Weights of a small GPT-style language model, trained from scratch on English Wikipedia: rotary positions.
Each number is 500 + 25 x the weight over its row's rms, rounded and kept within 0 to 999. Layers, rows and columns count from 0. Numbers have three digits each. The size before them is the row's rms in percent of the matrix's.

# layer 9 MLP up, 768x192, rms 0.17, rows 429-569, columns 144-191
092:467522426467465541507488487496515501484497534506512486514537558506468486490506468496501530531498548483494488506447507523507473498537521452475484
104:515510509471525497497542504494511486499480516520524483516548495475529494500487519492477486468495522532490524500502502477505488517504465525467518
099:539531532468487523501547495476512540512497494542444493474465571528490489483494493498475471484467544478483471468473513474492507478510478494495500
103:489489475491493466443473480518544492452465489532490520503512488489473520465476516527495500503517497516490463493490467536507494479529530517528515
101:543501510488509498543519490527473488500536488537513524484458539518486459498478504508467502542524543549494490516496473513481527512493492469514532
091:514490498476500492493540481546539461505484499497570462513509509490474462522464531517465516480475502480498479517466562497496469538511521480515444
110:471490475475520472521547505503454472483486505486469484495500503498517511480496536498506505501479456476502523562492509505511475547464482496519472
098:468495469478497501520509515555496520520523520547470493482477465500491520488551510512495458527470514494557479488537491512495494504489546499513502
099:528492504519577473490519571489478503561517512512501545525470509476546554516498460475469437488514501526499547496482512464491517500506524510470477
095:545487527479494495560506477478504518499456485473483464526503529561529485499524517510509487525491494494557498528533521515506491503543493510500532
112:510489529467525430504485486515485479487487477503499499504529487502500537467506504460496537467484481518519487439485492463503500500494470496496538
098:512477543465522510478472495481553457491509528490546476520536495486519512505497467547509491480468473505475481536486462502493484503529445495516491
092:546468511518509488526530465523472474518497472455490515492516501514490463474517477507510458443508537530517478498457511475536515527506466477468558
099:452512472480526489538507495526512464501525536496430490521520438497515518511528507515474493513525478538481461512539454466523472503477482508518533
100:499534490573480463505494447510505489479462477482496492488496507532525426467523499521496510510494492485513515421460541458478491484517490519522534
090:500484469495539494502448455502530460507505537519501527496511459478482493504504509491475481501454475479480511513486520501544511470503517489480498
095:468471463514507471505516508506499483530467524458478487491490480493481506491504468514538546491491525493482500512451497507499484471502475529484463
102:497535504451479458473497532508499545485488465489501537512498452497516504473495557457491482517503497520487481511537471538492481541515493486490520
106:487511498445472465510507526477484482509533496508510475517537512485507450469467494484516450483502477484503486512496500480497480458496523466525524
104:504467493507520452509528493509505492540469475524509507494542537467498504513485473503517496517466498517470489463483501480572491521541508501503514
102:518494537524472488478557448504507490452463517447526507526430481499533468476538492509493496495481523501503519512499489482501488517534456465514489
104:493523487502500527483507492489497512476489460501493477470492516481460494512464501464480490506455527494481495507471547493517497483517491511514497
108:493510534532476487538541492513504517505511488506523517482531479512497457502560465493499486454505477538507504509522438482492500499477509470505489
095:494522510468526453540487501484534466504547483525531470508523492486531490475480497548501483481508544525488499480490482487496476444513507511498488
097:461548502419497543461527465445515508518480535501478475519513552520507489487503505505483500476493512470510450482488461468481505506504486516492452
102:496519554494518530473571525506521477507487516545475509454554522467541535493516499492488477495502471506484501494468471501487533516546513526504481
114:504483513486490461527478510523512517531541519473527470537472516489468459458537493438485477473473518504489481546471501507529525488464463468499512
099:495499510466508470461477547532456558485503504456503505500519524510512539496483558532477542490533538472528523519489461503534505513500475499517484
101:455536504483524523492511546452530470471432515489502480493479478482554494521506446471526458517528500532505511460505501484509497459511529463495480
098:520440473522485500466524516480481473531491517527536531536528499510509486486497539525535529502472516470512500462533474537515467528505481497519552
092:497532521496501474474476482473524511473453501501494469542550505473476513490487510551511525528505521508512481510502501490485507486526521531465442
105:513527517480502527481541508514477524457492460489553554489531537519501506513508540467507456501521471511473460489532473520527536492492482516543442
101:466494526496474512488496517547532495546471524451499490514479485476509536555549463514491505469465475508499475485513525500461563555516525549504493
097:499512507468511486499475483556515482472487512480482482495506508490504516470515486508511465530509499494494507472527505455501504460507554494485529
098:430511512452522493517543513498450476516488479500481514411547508462490457500490492565543537543477434516480552488514485517499508496524532483475486
095:455502491523524501444488497494498488506517478550480498516501546469510525521497460462482523497475494540497504489488456475497495472510499521536501
097:500497471527477529530483497511477481458541480497509470516460487488481489489534520531507533484511467501501513508508525477520525486503475504475484
094:532487506513512491502504505532505462492474481497502469528481501548503484515524497512464475508454533507517503526480491536498492509520462501478540
098:480506505507474462532499509496497495482473502481564512505484516507532445528511527449517512486493500470539502537483489509491508496538519470495496
093:537529537559537525492521494475526519516489494482538449513467486502480517498477480483477431515506484530489531472479496515504503486545493552466481
095:479488553453507519451459506488477487553534473535495491468506510461504521467463523452523474490505533539520511513504529448477524482534550462532481
092:445507483488490481485550493513480481537468512505470518511519513465524488507507489483491514542486504544441469474480526472474451502513508496475487
096:456499504512446493480490509524488506495461514484512494495466511504531467504577511516442481472531518479523497519533533496501509554474513485494473
102:465520513445514504513536456468505481515466506545500489490499528454501488483513519530470480535494471472525500459511508507504520521512469532515503
103:512515446499499501519518511498506499477517506472468459481495485517517531480488503475492491517525480560511507510500522483555471551548434520498517
093:468484530461483485494502518576508515505510500486495529518500509487543465498541516484485462455530467545512483486526451454509508542503539522502504
094:497504478537503497498492480445505557461498461498509501526532498462481494544475507492533509488487469488544509453441526539490523495468519506481533
098:474495504482504473497483502478550523508483501528501519508496519495531541499519474528466488550494518449489492458494501545486523503472486527498492
097:517508489518491455488489476493428476505490495486486507510480529494496527468489529494490525476504445545506480484486526484562506511542520470480476
094:516478493495470455500462449483451487516523515479500502537538548501485492516486482483546490485508491497471472492530502500529540526506459466503501
098:477495531487484534511492485505530512488475532490515512491495516476513514509535490492526495492516512458494508486538554491490505486520493477497482
105:468546452513510472529493492485516475506461514523502492513477541507454533486490501546529488502511485485500497505545465528515482482481486531513481
097:492513494512474510516516517480532511441519497514482517490500484488509510473502541507502476532545573480540524549516451513521499476529463502523506
103:500510514496524450506503515494480532539494499465513452489502514480540510512477478501517509510513502473490520488474443464512531505528494509504506
100:488506488504501456529493532500559504498518532495544483502491510507443487528483527565472509495522499493503526556477517485496505518490503557522547
095:455435504514479526536524493475532474459495465510543477498517492469513487474507520497469511524490494492478510489524527496516570472509498456562536
099:510502484490503482502514536498555444542481499469543499507524529493545461529517527524474477474491486455459524489501503530477510498502454532481464
100:498470506466528486518471544468487533478527483442500530491464491515488531453520480509495499486496551459521494489522490459499510524517463476515500
101:499499472535502532517509495527505533524504526496525463526494471505441498508464464506486462522488458468532530500474477516512481512472490483493494
095:454521532490519497464524490495474497492484494499465524488546520507472489475499499489509525511480489571486488512472503504522506492561481467484538
101:467484517508520513502455530523460468493493520518489468444480510448554517509485540545526499499512461458517475446532480509548483516480487559506517
099:492488489528532549516539499525475509512567512534536503466501535552495516438501541510489496490506513493501493501498525476558485462469517498493498
104:518467497513513467513505503523506519482432517485532534489515533473552502475473501463539507504498502452502545529521477485498496565490477465517477
099:528463513508513440511504486481466554519485521464480513494467492472522499479500524517543469518494483477456459463475504518519524494502503520484509
102:493494503419481502495521497527448493503539525514481556490503494526506484488481483463507512503516496514479452506493450493470479489507452475507504
100:549490471491547512538534507489484498478497491541512460473529503485512484542503512553468467491489477545499507451511480500525516472526468490482484
091:507498498509496517509531495512488521541539492491496468485555472500482463483482513482545526494499553537524497448505492483496484486483512501458514
102:511487528529532508506471475510510533547465475528448528507531497483486510497465471487471481456534486462482474474510501486462501530524483529492491
095:531515487520493552518492491551473497492524517514472546459519512473505524496502502516499531481492533514491465511503535487507461532487557543524529
094:494499510474539476508496510497524498501492532529518466464492520522493529502512543509498520473491480532458494508491528507519487471527500528547524
102:538488510458479470519507478490498496497517475511490488515484541429501524485490515514460463547471497558501478461529500486528554536528500483489469
097:484488495492515520457488456520503533459494523516505469503510501511504478478451530504447474492518488542523500534541473541541521510544525506498514
093:482502499509546495517498541524507521484522457518487478489486470454478481543528507463472497494520477483472492516539534479489505460510492530496527
095:497534535538515485524520548512474507461493486530505505539478525467506524564528503467508487495515512536501486484481484489503521519488535485482496
091:502503476487512471497510494516476486476501484494491524481440490516506513464525508529515442518511474533514518463481521501492502516513532478536489
095:467502520486493525501526523520518479532499532560535475468497458476504531504460505458499522484482515499535466518466478542500502511490483507498466
096:481506478561524526506501501466518494491480551516497492456508508501491498555532491511467456543500449539433513533523515492430483499493479508462513
086:502469552460489458501461497501517506444448472542491510505499519514500518499511489534506516494509526502520515471498468463532467491518463476518504
105:524498499478519432513503466522449480531527476500511495486486503469461498498472510488508535523514550499514477499545491505507476499449460497502482
098:462520500495459539499479478490480479501562506473470516480504502512517524518490489514478520500467460503517505517498484544468501504472504535500525
096:496466472478498557490518481516478479527490546528477507476465458521503527515528467518469472491480570515520487453478532510498506460475461503513493
100:495528493509532514474511485423519519513503481498509450522491487479501475546482506480499441479466484460494484515533539511470512520526509513515529
097:462505515488518457464485499516511476495521499516507553525495537476509474488512507507458484506524488515468485536478492506459555478512534508481436
103:531499504521482462502471519516506519485510493504472540484507530521492475492512507480518474503471494523492495524489522522496491504474520475529522
096:533512489526491519505505523532514489498514504499535502504471523526476505482519497521478481462530504467546520514496450508487522484481520512535525
105:487500540487510491488453523553442523476487466502526562509512525483481477532491492484495474497492546513522485519519467514523538489510473527477473
094:484491480538504483512497525463465502491500497526497526467474468519481526460554553517465462523498498486505467480526456508495515454489443542562481
093:477519504517523497484527481504482506500513554524477471502507512462533437499557445505528518488467489493516526486474479479529494501469474499509551
101:486459507514473475448521513504476495463492533469491498522533500457532481512493512492472477522454506506476482505498480516506505495500488563567536
091:476522488490500523503503529473571513451502464503522506474500484523511528505485515495513493528470542534462517504485519474526499465497524518467495
088:475491475506477514513532539498496514497488486515497536526499452518507478496493481479507515499477472495551452518461544520442518525515492558451480
101:469506501538513449492496510496511472479526461527495533449450511525487538475506547477513500513503507467520497555507488498486489476514503496509538
088:502484491538500470499478475471499482460503478558511479494518508512462526508507511517496485482503499461494514509518517458558523468495521492529506
095:461514489483441497505532477499511473462545471514478514497504496490488485518464496533494494526465476531498522518456536461477472507540487494477513
110:513495463488463522498478509517538501472507473504508492449476507507490474509484501560487480487475519500483507551533507526527507497469503481488548
097:498506502525491531495506468490501530491500476458495484511516489475508497518481470514514483544453506464496502495512541525471479564507492517504520
101:467559510515449481512518502524479483536488471556459481466507553520479493495504484504540509479503488547475499461468505449498462498482517489533544
094:446478491532513516501494467517515513498536532509481517513483479482487460494503483548496497508450444496501499526459480502446544515489503464524545
104:537515486482544492523494495521494514497520541480471479515508481457504465489512481469491494514476513511537535493493490518537504519481505483480535
107:518513494503482479518487541520517517467515496471441494495532456487500541475489506479508513457503517478483523511459453512488522514503440493542516
102:519524519511495497523512498520550492483500457521476480523501486547447496464491497452487506504514541511473502494486473488427516486466513502500509
098:433499501501484507545471531509480502496498499498449501517506507509481507511521511527522487485514466528442473510518544489478478480549505464529488
098:466526473480485518526491549550517526440466478510464481527496516497449514510525473463461514505484515504484486478489534497451480496490494484480533
099:455516529474499437480493486463501460522494509486452537489456475490465459505468528479483485452514519482559468538525508523477536483519539489498472
096:494515457503527483498517522489503494493431477462532519488495424503486537456542551493509504493512486486529471491545503501525504490510505529497549
107:479455537458554470493504535476484470474522530492472438483492489539532520491541485493503477483536487427501522491524538486489562486462506520499515
105:508495519465497495515516481444482495476447534551505484445510495491522479481530541508529485508512450478477494486493518474499516507561497515531500
099:450494512524505525478476431459480520511521473488514511469490492531510515520470573507513537512501516457471469518470500488519492520510500494536495
101:500477530466521478524480516514488473473528517550508525522532495495529535482512517514467532499529486533485470541542509496509525490504476509476452
099:475464506524538537490499502503546536479508508499522523492491505501468506454500436495480515501503470484471474513531453499557511440507526495502500
102:540534494550455448498527452491471520524467517500499521497505553439527514507492513486507510496510549512525515515529530517498479517449521480476498
103:474527500547498498538485508494512523508498439512510536513488523495524480519468495478514513454521529486495508513545489512511529457497491540493491
098:513549498514482527488513454506480511505555463518492519560455527472530501490480510509523497467509461488549490532520541494483539489503465483507503
098:493460481463522511513511494518485516519463482509525503527501446467503465514510456565486482498510468465506497501517531467508476486481448512450508
103:488493473575495495481510499502472516458487489515485521465494543525520491474534565533490498529457486532533489541535489523512485550510461521481498
095:533561461510489482539473459515509463506503494475479501488426499537526535511550472457503513475520511488477503520551503497510488486487511498526486
100:495512477533535505490513490470466522522509501551469564508543490502479508458499529546490507486508461481465499488515529507439525470474501513484563
100:539522486520518473541533478476508499506481519486502455553467490532528482485502503485456468488524463486515502542551503481527524494502482527506523
097:482539522489528529456477488493521494522490470504509481516490488478517500491501492490487487523528499492512528479497495509470513510466484521526479
099:524483505458495489475524478489457509475523470537481515524501473487547493506491542526526501513515466477490445485540486509487507498505510479490531
095:471535541482521487506549498461476485502485519509509517496496506503501523492492490522505495500493474458500512504530498514525520515500547506510434
099:514523496511515504526517501497509522535499532540519477507456510511521476472531520542491483552473508530501501497466488508452478501522485454501491
094:487498438524532490465509515479484527513503489509504539511466505501494509540511494503494488496480521504495494504484485486471512490513530490496493
103:478471533506508429454458519456494512441479530535508514477511534509485470481506506519472520478516484505499493490494487530483475520508502544518448
108:565511505482504532482521513508516430502499510507508487553522541459536477500502489542419503509522480522498493495533464480536530456490502493495518
097:473507498458527523517547525515527516490507526503508499461483494494534491477521445494488456520481514490536499503524497470515514481507502476480518
099:517542485515465508524500515531466524516448524493494502506498540467498447517538485464504523535475514529514457476475460512508480478512454515503498
106:502473505524458514491537457475480500491490471489496491483503521481539477490458537467479495512464513516461499522523509495496497523484519491528498
087:474481504505516503508495470495506503539475507470503464510501498499471537515522515480501493507491507460481474506522508489516533479488427533488505
100:503522500501499484507497465499438536494548492528537483526539528520475546528474488517509494493491472500521474496467517441518509486487534507479526
095:490513491506469478489489500482449511507457477504486504502473508512524490518500445492502478474467491480522513484512514507562501478497497523523480
100:492524483508471459518499533504513493492474443464476501467516490492483524448473520451466514524503544515511458499563502515501509481470456510511533
093:555482450480471545528527513511494506499517506515513518540484517538492509484496552497486543497434514521486507517514481424520552517533540489477482
107:511487476511530502532481524561492537508500496508491452532475529481536524463502516553509491479514507487506463474555507532494483520481507501512486
103:472531471491495501501499544511492469503470464554496501485484481514512468534503496537508495550542511549526495490508511501529469473482468528510522
101:498540515513485545501525466499491494495461496516511541509522514497468482525497491497513484499495490461496477507520477501521542542546557507466461
091:494485480513531498500550563544532502515545451485480519513471500514529466513489485521534507545475470490485490491472564466511479511552510494523510
094:470550553522525468521500530503506449506542521530533508519543479514486537511490515493493453503488432482499493549504505491518470485528493483487451
114:504508501473513527515528494501536485484559527512518494490491455482493446509472502452539539494522470509545535503536552488511489513529504501514487
101:496497481520496495484489496470473481490489515455499504528499529491546505553538517520535534516495487514512471459496505495488484505512511512499509
101:474459505509494499525495478477478482466476488519465489492519527483433474488463517515542530466505516482494509446449516525518485525511471539500490
# layer 9 MLP down (transposed), 768x192, rms 0.17, rows 429-569, columns 144-191
101:556496524524482515464490505456506526506518498459503534523458458482473484494468517501499572516521507550489500482513509536539501517488546534480514
092:507491519528509515491503476536508518496528489453522476486437509549489463476501526465485453477483565472485474497471490517526467502458565480525471
106:487505510518470474532469497476430512520485500467504495465535503487477512498537486481564490482489531511473486489536522497495515539496479487491527
106:446494490488467508494489494542512487480536521496491533471501505492489478506459459506490517489492513527473489554482500503502498524470508510508491
105:473540465543491475492484470455480520521494473546495460518520501473496502472492515569521476465524523494515456495485495541477525499490506540465456
094:506527503489530479494519488533433505518524432517543502476463491494514511527508487507471481506500516512461510519524480516472454492529503467518517
109:516487522516485461444467522484509517457529476484510540494502548468510482529487520483491478561529490522484484480498477492520487494497480509470532
095:498501476523502492474505503485527475478516483472522475523533529486515466566459507490498561516470511540433510522506505494517540519510472538497496
082:507498547502463535544490470514532493452490451466534479500538484496514478495536508528542495510479507493540483491497499540513495513529499483539504
097:502547517485512493491488499540543526518513539473501546510530487495523511521527479533485517508491484491470446474460486477466496495527492542470475
096:530482532462492507516506492467455479507447484510514498522461506449511511463500477533521499502460499506497558506526475481495509514468485538462498
097:475499484509471512517506519502463466535521522468508497519514482573489497485516533501515466517496468533500543494540488512540476519499551502512516
091:486493497509456503492446465499504509491508522503503526496509511515477518552490499469460528516533509498496509484487466515519503529502514533521443
094:501482474524512538453508527503490525493493494503559482512514534455435495488471486499474460474507515510514458502460499514504530499516530519496502
097:480468503488487494476481530457494529523531486498523496571514507546487454528491485447509466497498473486457509479537530471489550491485499476494475
093:501486501504457470499510492446478454519517507495516516504494504529477483496495487517563472460512482520497511462514481488478524534537542508518492
094:517504533530492501505432490499499514516529483502523483517517524516455482463503467485497531461498494438449494537540495514517500496523526425470475
096:486536533518489523508510486525506486472490467444523511456519572517509474509542502513515482557490498527482506469502547532537480517476480500483492
102:495533522490521518447493537523518467525479506479486515479517518543497500492533448514461507491466503492526526515492538516497520477490527514522505
080:488527514535500546456477497451495525500486503494542481505474494499507508529486538521463508470560540476534499496517432530515523465475491562504481
104:451497546513457535501458517478517537474486471504513514471543549509474568528531509496537523495444530471479497507527482514455500526478500513506453
107:497556492497523500504475531477521500483506523466507473485493490509498482520507439512487476533485491510487489507482468478456522477482520535502490
088:491485485508537533474488483458501472517512473496500488502499464496500510463432510493510453506526514536453468489498450503530477559536470440484473
105:475528498477507479489554525485503501514508486507463497529540518518529489453509517529499511497464525453520505521508496478512472463535512500469482
105:504522469507528555528490537504494466510465488469525525531510581495513469552438485481504511513505522496492531521508478516501494541463444498509489
098:495462468527529482517482516518499505505508524509475466484470500518498507510478488470452476528495485496509523503516515502486529504516491499463509
121:501513502500481527506492561509482458536493559478525518535497556513480518511486517492484459531498483499498520474508514497482517507530528500481468
090:533477505470517525489536509481493466480514505509509510500503488463503465501500444484488471493465503547519471450470508451505487487533495512501501
097:492495537527505533504489512486507514510532494503498483489447483482490494494519483511508492517528482507490557541479518556479533503515473477482477
103:470538469526528547501522507521472542523505499497500486489468507519469526474465496521506482485524529488454476511469525508484505480497514510532468
096:465504483479516487522478483515512495542476526493497482510510469501502454465479487486478498471499532486486478533561516484506507511490483493551526
102:476499523461520518516479476527492462503504509491492514465449483528474564480556534518466539477470508482503478485534478505494472524496502511455452
111:545526478500496482469506505505522488465487489533501528470473510496488510482490527488526430509522509477525486522576514496528451472493505515487575
087:522460506524489520532520431548482561516496466555553477499527507525473506501493497515453531556509483427511474518482504516499483538467489513486467
108:468524504457466491520491497458514523491487466526470474504527512476461520510546469509486498461455473500497481496492469522487537481525508540520515
093:551552504467479490472462512499497483504502543512513494477496518456522525516480466495497492518495512472523470524502456523495464464496462526507486
105:508461508477470520487508508455490480489464531476495509526478485454465484484499494511506492502496523504476467453459545469519519524530456521471488
111:477504503490500481477506479482519502456571492526490494499523500469497528472514489463454502481494500545536493529528474484508534491485505490483510
094:531477482470511517512507432525542530480509519511462517529530482526475504506504508509520501498443512497521506498449512466507519494506515568501499
087:507526487483537525443495467536505487469514492499491516516522462478536500562479460482511506471516492476488484463478513520533507524506439446505506
095:492482408514519521531528507495497503460503533469478534482492528503479521483497505488478522489471466506496527509543484489524496549514482533471502
091:542489496472520524534520474493460513491449513474490514536478471458511544529509525482539506523531513440527506543503502492499494519500517516480502
096:504506495492506504516477481469534530490508490525514534551526519521502505528433479498528487532486461509464523488469492503538492504501478514484492
092:491485494513465503536477492516473538520520526469493543487506494522439548499475502516492512493530503520494544508503474521521461518523528502484503
097:518471509515446508550522539518524493496510482483492482484476473486523497475532481489529503531489499495475456515556493491512560471520495498465501
106:505501545496549524469545499496506532563508446501507545523464516462509498506566514528489469515502500519488488475489539517482518452476441508481495
097:465528491550486501516513488485484480539486454529475501527463512465514493512521508488478484510516484509482534505510545496535518473534496510514464
099:522500484521506467500493477480508541466543507514484511519500503485524494511519478528425516471515551493514522498535511495486513509509515489527493
088:529495526483508511465534477531492501566494516520446475496519489501498506526476480516499521495504552520486529498498486454432527491499489503494508
099:500520467522529546484447512509520460483494470495459493476451518535476497486467479468469536536500464522504517527505499495520477500509522429491497
102:523483533506506527496492497517534528458437492472469512467513531488483499503496472488482569506495501521494505463490489487463524490540529509494540
107:485488503456517487466517530502472527512504519531503509481525540488502495541486552490458524521485508516523520489511472545501491475502512488476521
091:516469501508529501499463508534439444488486465516483521524483476505532492493505517448481489511452487481494499438490512483487473474524526494503511
090:523518508497496474519455476528526477501520493511507442514498516511507479477524488541523503502499517511516486504464526540476514506466501529466523
102:482507514482508476495476499473497488466474506491497502499532491564488465549493511487513522469492536508525503474492462482463542504515548501525484
097:471506510491471511476532542555475540525495520500450444504487500537490500507503488513491501470450494480507471450485486515504508481472453514475507
112:521500521482479490535504486516506519462460499476464502491485483455521508499486474522493503507469474520498483461491507475483531497463510454468504
098:452499464498491497445503484494501457549538473504511517504502505519499479514468491458540473538423471548527529485478509566447512511471530467479477
092:460500498450502444494520512444474454481457492513493518489522528495555503480514509517556485487510489517528479461506516503499501462495511495496503
089:485520510494480522525485523480540508486489497490522475528477525466485482489550481518508528519480495495522482510485513537488473505463490518492500
100:518525505540510483495483545528509527527522515448501466471519511498515489498483490494503475464466465488491518472505542459516530480454485511452463
098:565486548508462506517551477530510506515484488474486468510505475482524516496502504477500525440506502482473498504508506462541489489519493483530505
105:519489516480522514495501501513490468475479511501520545530480514491497510501495514492503411508502474454489476463459508464520492489533502520492497
098:530511508499531504510525524495499543491524490515513475495509500486517533519491509466531516474524472471509536512497501514519503539461481545466470
108:457485560532472505516501436498500497471469510493532526484450521477531484530528481482460530525468518490548483523508504482511499461532506548524501
096:509468539512492467499506486526509546529496534475543489507472528450501497558475473512503520488530471529507502469498501543488513494487492492504494
090:494491498474491484518471484494500498491505489483486484510463485532500515507458462470505470499423517492488482497511515469520496470509520520511498
094:437503506499492531508472520523496464433545510495542468508472528492525490519502480513526464471455499548534460450515519475476488468486506493530520
097:502476471496564484521506523498504491457483519504478501511502505476461521587496504505524526478465469535478482476512474463490520525513522507463517
103:495485493536445460532489537496488522499462516519567477528483492475499499528495517494523505487507499470477551474464495493486515507496490499513531
114:517520533525495474490506498524507506518511469468523529533478496520559501521493494511514482451472484527469510514521505510479516481548531541485522
091:481523486505515487536515492511481484470505520525512549502503477475457559554526484512529498453490506513471543521539470479490514478480505480531520
101:542477515510518519518488505486509507498424512468506506484457469501525491518511544507500472458513556508525513499504463482493484519515484508495535
098:494568570508509469542541472479547509500468477455491474483480477499496500532508518457515530515503485435495525497494480504467480517476474504489503
090:517554483513460495514537521536544510487538467530499495489510451523500493513462485508517541497480492517528487524475489484490477512508489503519517
098:468511470476482491475529467475529478494490501493492543512507516508474493489533508478451479513498516488514478452516529485481503493499482504455533
097:530491563531482513496529515559534537464502510512478511480496500459523529465520522501498510539484468536522430531528493489511511525469517511497505
099:508494525556492496468478522473518488503468524511456539472495537520502555534488481464465511533515482511456471494503524499528502500464513485496500
109:533492520555514504495499480483505494481471527498473480532489498475490488487505516507496532516483481475475545477506513514496473500492474496504479
105:490489500534415514514519500482533511498495467522495506470505485508515461461541506500481464509509485538500455516484497505492533484560521505546559
099:492471524494514471474500494499475513499471482482502515468488532468492485516525466489458485485512471487466525494504476553487494523510514519504552
107:511527501493528462505454525491491495454497499515499482459478516471476510545434498467501491515546498533541502466460499496528512470501507506458484
097:494469498520540518526509512493516524521504508504496491495578494539513502504502418498515487463541518487481504491554478499500520518467488462444554
094:485487522457465514517564444493545489505497509519467486494507549523522486502534490520503500509522506516476536500524485511523471482484522483513501
108:455534512511494547494498504446445488524473478476507479483578504516530522522477434528524482499530502485473488521513519479476551524504466511497523
096:510538519488495535491558474496551529508502523532483484508559511475533510500484522532489501440523506523501494471531528531483461503489485493484526
103:444546505476483492532500517508489521488518483548547527502499514529512515471463490477514512490473474476485456476496530437506488513499460519518462
096:514524486482492501450455491524560495492494524585443516485487499471547473497464456491488546510504537539538495527491498478540487495504466464515504
106:464487469484539497548483510525530495500488552499492477495458481514525482483457501473512491493565491455466510547512486487514529506533520433442490
102:536483471525578526530514466509497485499492512488498496502489482526506466534490524500522489530504492485493532521516502493513484522503462503469569
093:476489509551482517495466483518468518477512503483473481518507528491492508537497530484479524519515449511495499547467468535474528462514502508494500
107:489479478487493479495516492558490506531490516512497522495435486493489497505487517507466506459479508468478518519490516508517499489518483455484489
088:497511537529501550484495515485502492483492484506528464484501506469462537506481520482487507537523507529469447540482537478483514493478482553508467
100:529447484554522495482450495484523507513497518494483499496494472517550476461472505465500502454491494472479546514462502498460481504526454486521475
100:493484499502543498509539450494458507555509545473477497512484498510526521481525519507466537476504505486495471494496499471480520498520482521522519
096:500512490504453539510527483491481471496517542492477470494531466492493517457492517482527498486510503500505532478530485522494550480500490453485492
096:542478482508509479506473530485499527504496509482495549505519499506496487514513521465519502515512441505489513498508494551508519488470484484504460
098:526530478536486486520521544501545497517490515450513504517559521489518512540500511511475482512478581507512490496519527514515480515538492533513502
098:480532489537504475556528521509473497517473507528502551465456508468515555491495527501497524470476530511470486489487478516508514470511516476545472
098:539503531449509484525465471515472487466456506482473511536469501523557470484472530485511552512520511518498493479516440498470476481501538524522497
101:522476532509492486530514516500455453474512491482524505475530496472512502447517460479518496519503465527484498484482472507565496535500529463536475
102:521504479536512499492506505480452519513492504491530496467463474508550502482487492504483538488471473523522486492448453503519486473452476506475496
095:516540524458517523526506459495522444446464481525543520469483535502454531487501458501547475490494523445510503500488512541540519527543518474523499
104:460493544497522530476505506475500498512514549517539448462500489500474492540512428507489460506489498514506550490471478465498519533508460507470528
106:505522525525508488500502546500528520491498534488486545473497499530487471500523501483563484472498442514537498500488496471495475529477456515504491
106:476507497502496486494488517459513511550517465512521531469508462556489528514532505477485457520515503527422527530537528457500499485471495527470520
101:494510546477463468465482496465523486498554485535472529496491492577464514488512509514476509463482504503482494500521479477461492493526502509488513
095:540499470529496482509503516499499506439508483492514489489442518470487486474482487519498504491509491522504487480537485509520522534465529522488520
104:482495524508529545476528522496517462521467479462533494540495480460497470527511479543523509489473530502505485483530510511515475488529493476511468
113:508497485510505504493471487494501496524499487461502514481518544504471504508538493503504464544519465501465490516512544525506518482466527559492493
098:485505484455541508510502498486568508497496531465523500522497497536506522499475480528502474530519488499489484460469487488464474549528508508565497
092:524453492495477481491503497499486506517446560504542478494479456444470510504541498479466476520497506496537493514444462454479511536498543463538482
100:484512507523533484521516571491501507510497519500510486456494531482486456496523467466483450501548516509449514508475489499524513495527480492516516
096:506513480500504504523515485493552476491500474488509494499485477532503532471499479482526471529503538519474503473524482507506479490521526459498503
093:528470529471504474481503471527549501498522516519501488515482483477536523453510489420492504505552488504434478453475496497528514511463543493479511
102:487513523507537520494495463487471465470480517485539489526550466539518503501514513494515497464492492504468532519506424507475506482453496526509515
100:487468537511473523500505514537543503517465498489498488536469529538482455508477482505521521502552508503532523511529507495485452505524531526543484
108:486480507483496453517463501506490516481468501516513468528522481479530477503505505476473471443519469497502484543476475493521489521495495469502502
088:499467497521522492480506458524550545571519509488494501503521513514532462501511537500487522512519482470524499498508471502541498511526507526477499
092:465489483450498509447507528492522481553475513475535482485516494518509499549498514492516483531535494497506496536523500521488485519534499505493495
090:523513501532549521487528495508440492490515489443502494506467481514468516475482517489520509488477510483506480518504508494516542534493477503535498
092:512491478485506516507500494508508464440538458462448516476515518500473497477457473522501476497502532498452511482552511472530505496468530513523504
083:529515486488500486555529474533521488499477524502451440485546508448501494527494564509481547506508500540479493532528470511529511508513492520541499
095:525500457506500522498498459482502504502528500495520508496456517505505519491494496500520529492492509513492486505502494486512479504506501520525498
109:537532552494485506498478517563540498441495486502515515442523528495490530510523495486501529474480523485523487490465512488464517516518457531464503
090:501514527490506481469553468457516483466522475509469475475491504507493500518463507522492471477532537518484499475482497471566475480504482516494509
092:461481518494533466461503481450509496524503488516476487501480508522495544550456534496555476465490486496505504503546473527508497493550485475539500
112:470466477494473528518495549461516540506462510476493502497555497531524530473476523484552462501433499526453462535508502511505478483476548496500436
100:493519525484504507535466487456499448526528546475509476477516465554489460472514537480505543530502466493457488535451535473518511480490490498482484
112:426506499555466490514464572474492524527523493534467461496473488489501480477444503528510507513539531523496496505528436499484506530499477523518503
101:461527507505481518492520477519524538512484496475528552505519530513499487477539432532509508499514504494506508504484529506496458453470497526495497
108:488522489495499536460538481501495501490532490540492499567521475493482504506529515505452512484507509447524490478503524542452508489533529471481488
097:469510478490492519516481477547479515466475521495517516504535494492496506509506522484484502485495464506473505486496483489465485487494488543535492
103:506513528502487524510477497518476504530541498506517457498491532498497546489497553492497504488520498501521487474493546515509506532490552528492510
098:470494502513501489491478588504520460511527517550547508462462488508526522526514470473460544465512439498492493459505504483491553499520533508515510
107:476544546497541446484531460577475529464471479488541541498495526516524478457531517480494553530500506503482512468511536457482489493532548474493479
100:540472481557497478529480486491498494495432480516522511483469471519468521509520472479446507486510491508504471465476449542534538505489500510495431
099:500475520520497512481497490506498528494483521445501517508506509481495470528495511503550518485505539506494526464495489509511524494480529484489483
111:485487529510511504489494476536464534562523521482487479532455512479501507499513503446501523460541509519445492531517552533453480510476508486494465
102:457530516479484512530509495462454506498497452460472481506506505492516510553486443529527498508487506488445482503523498502499484539455485500502487
108:478516485546488486463502511532531502498479538495526474496518515508484478496509488491537500496499468512467527495468495503462519517533519499479525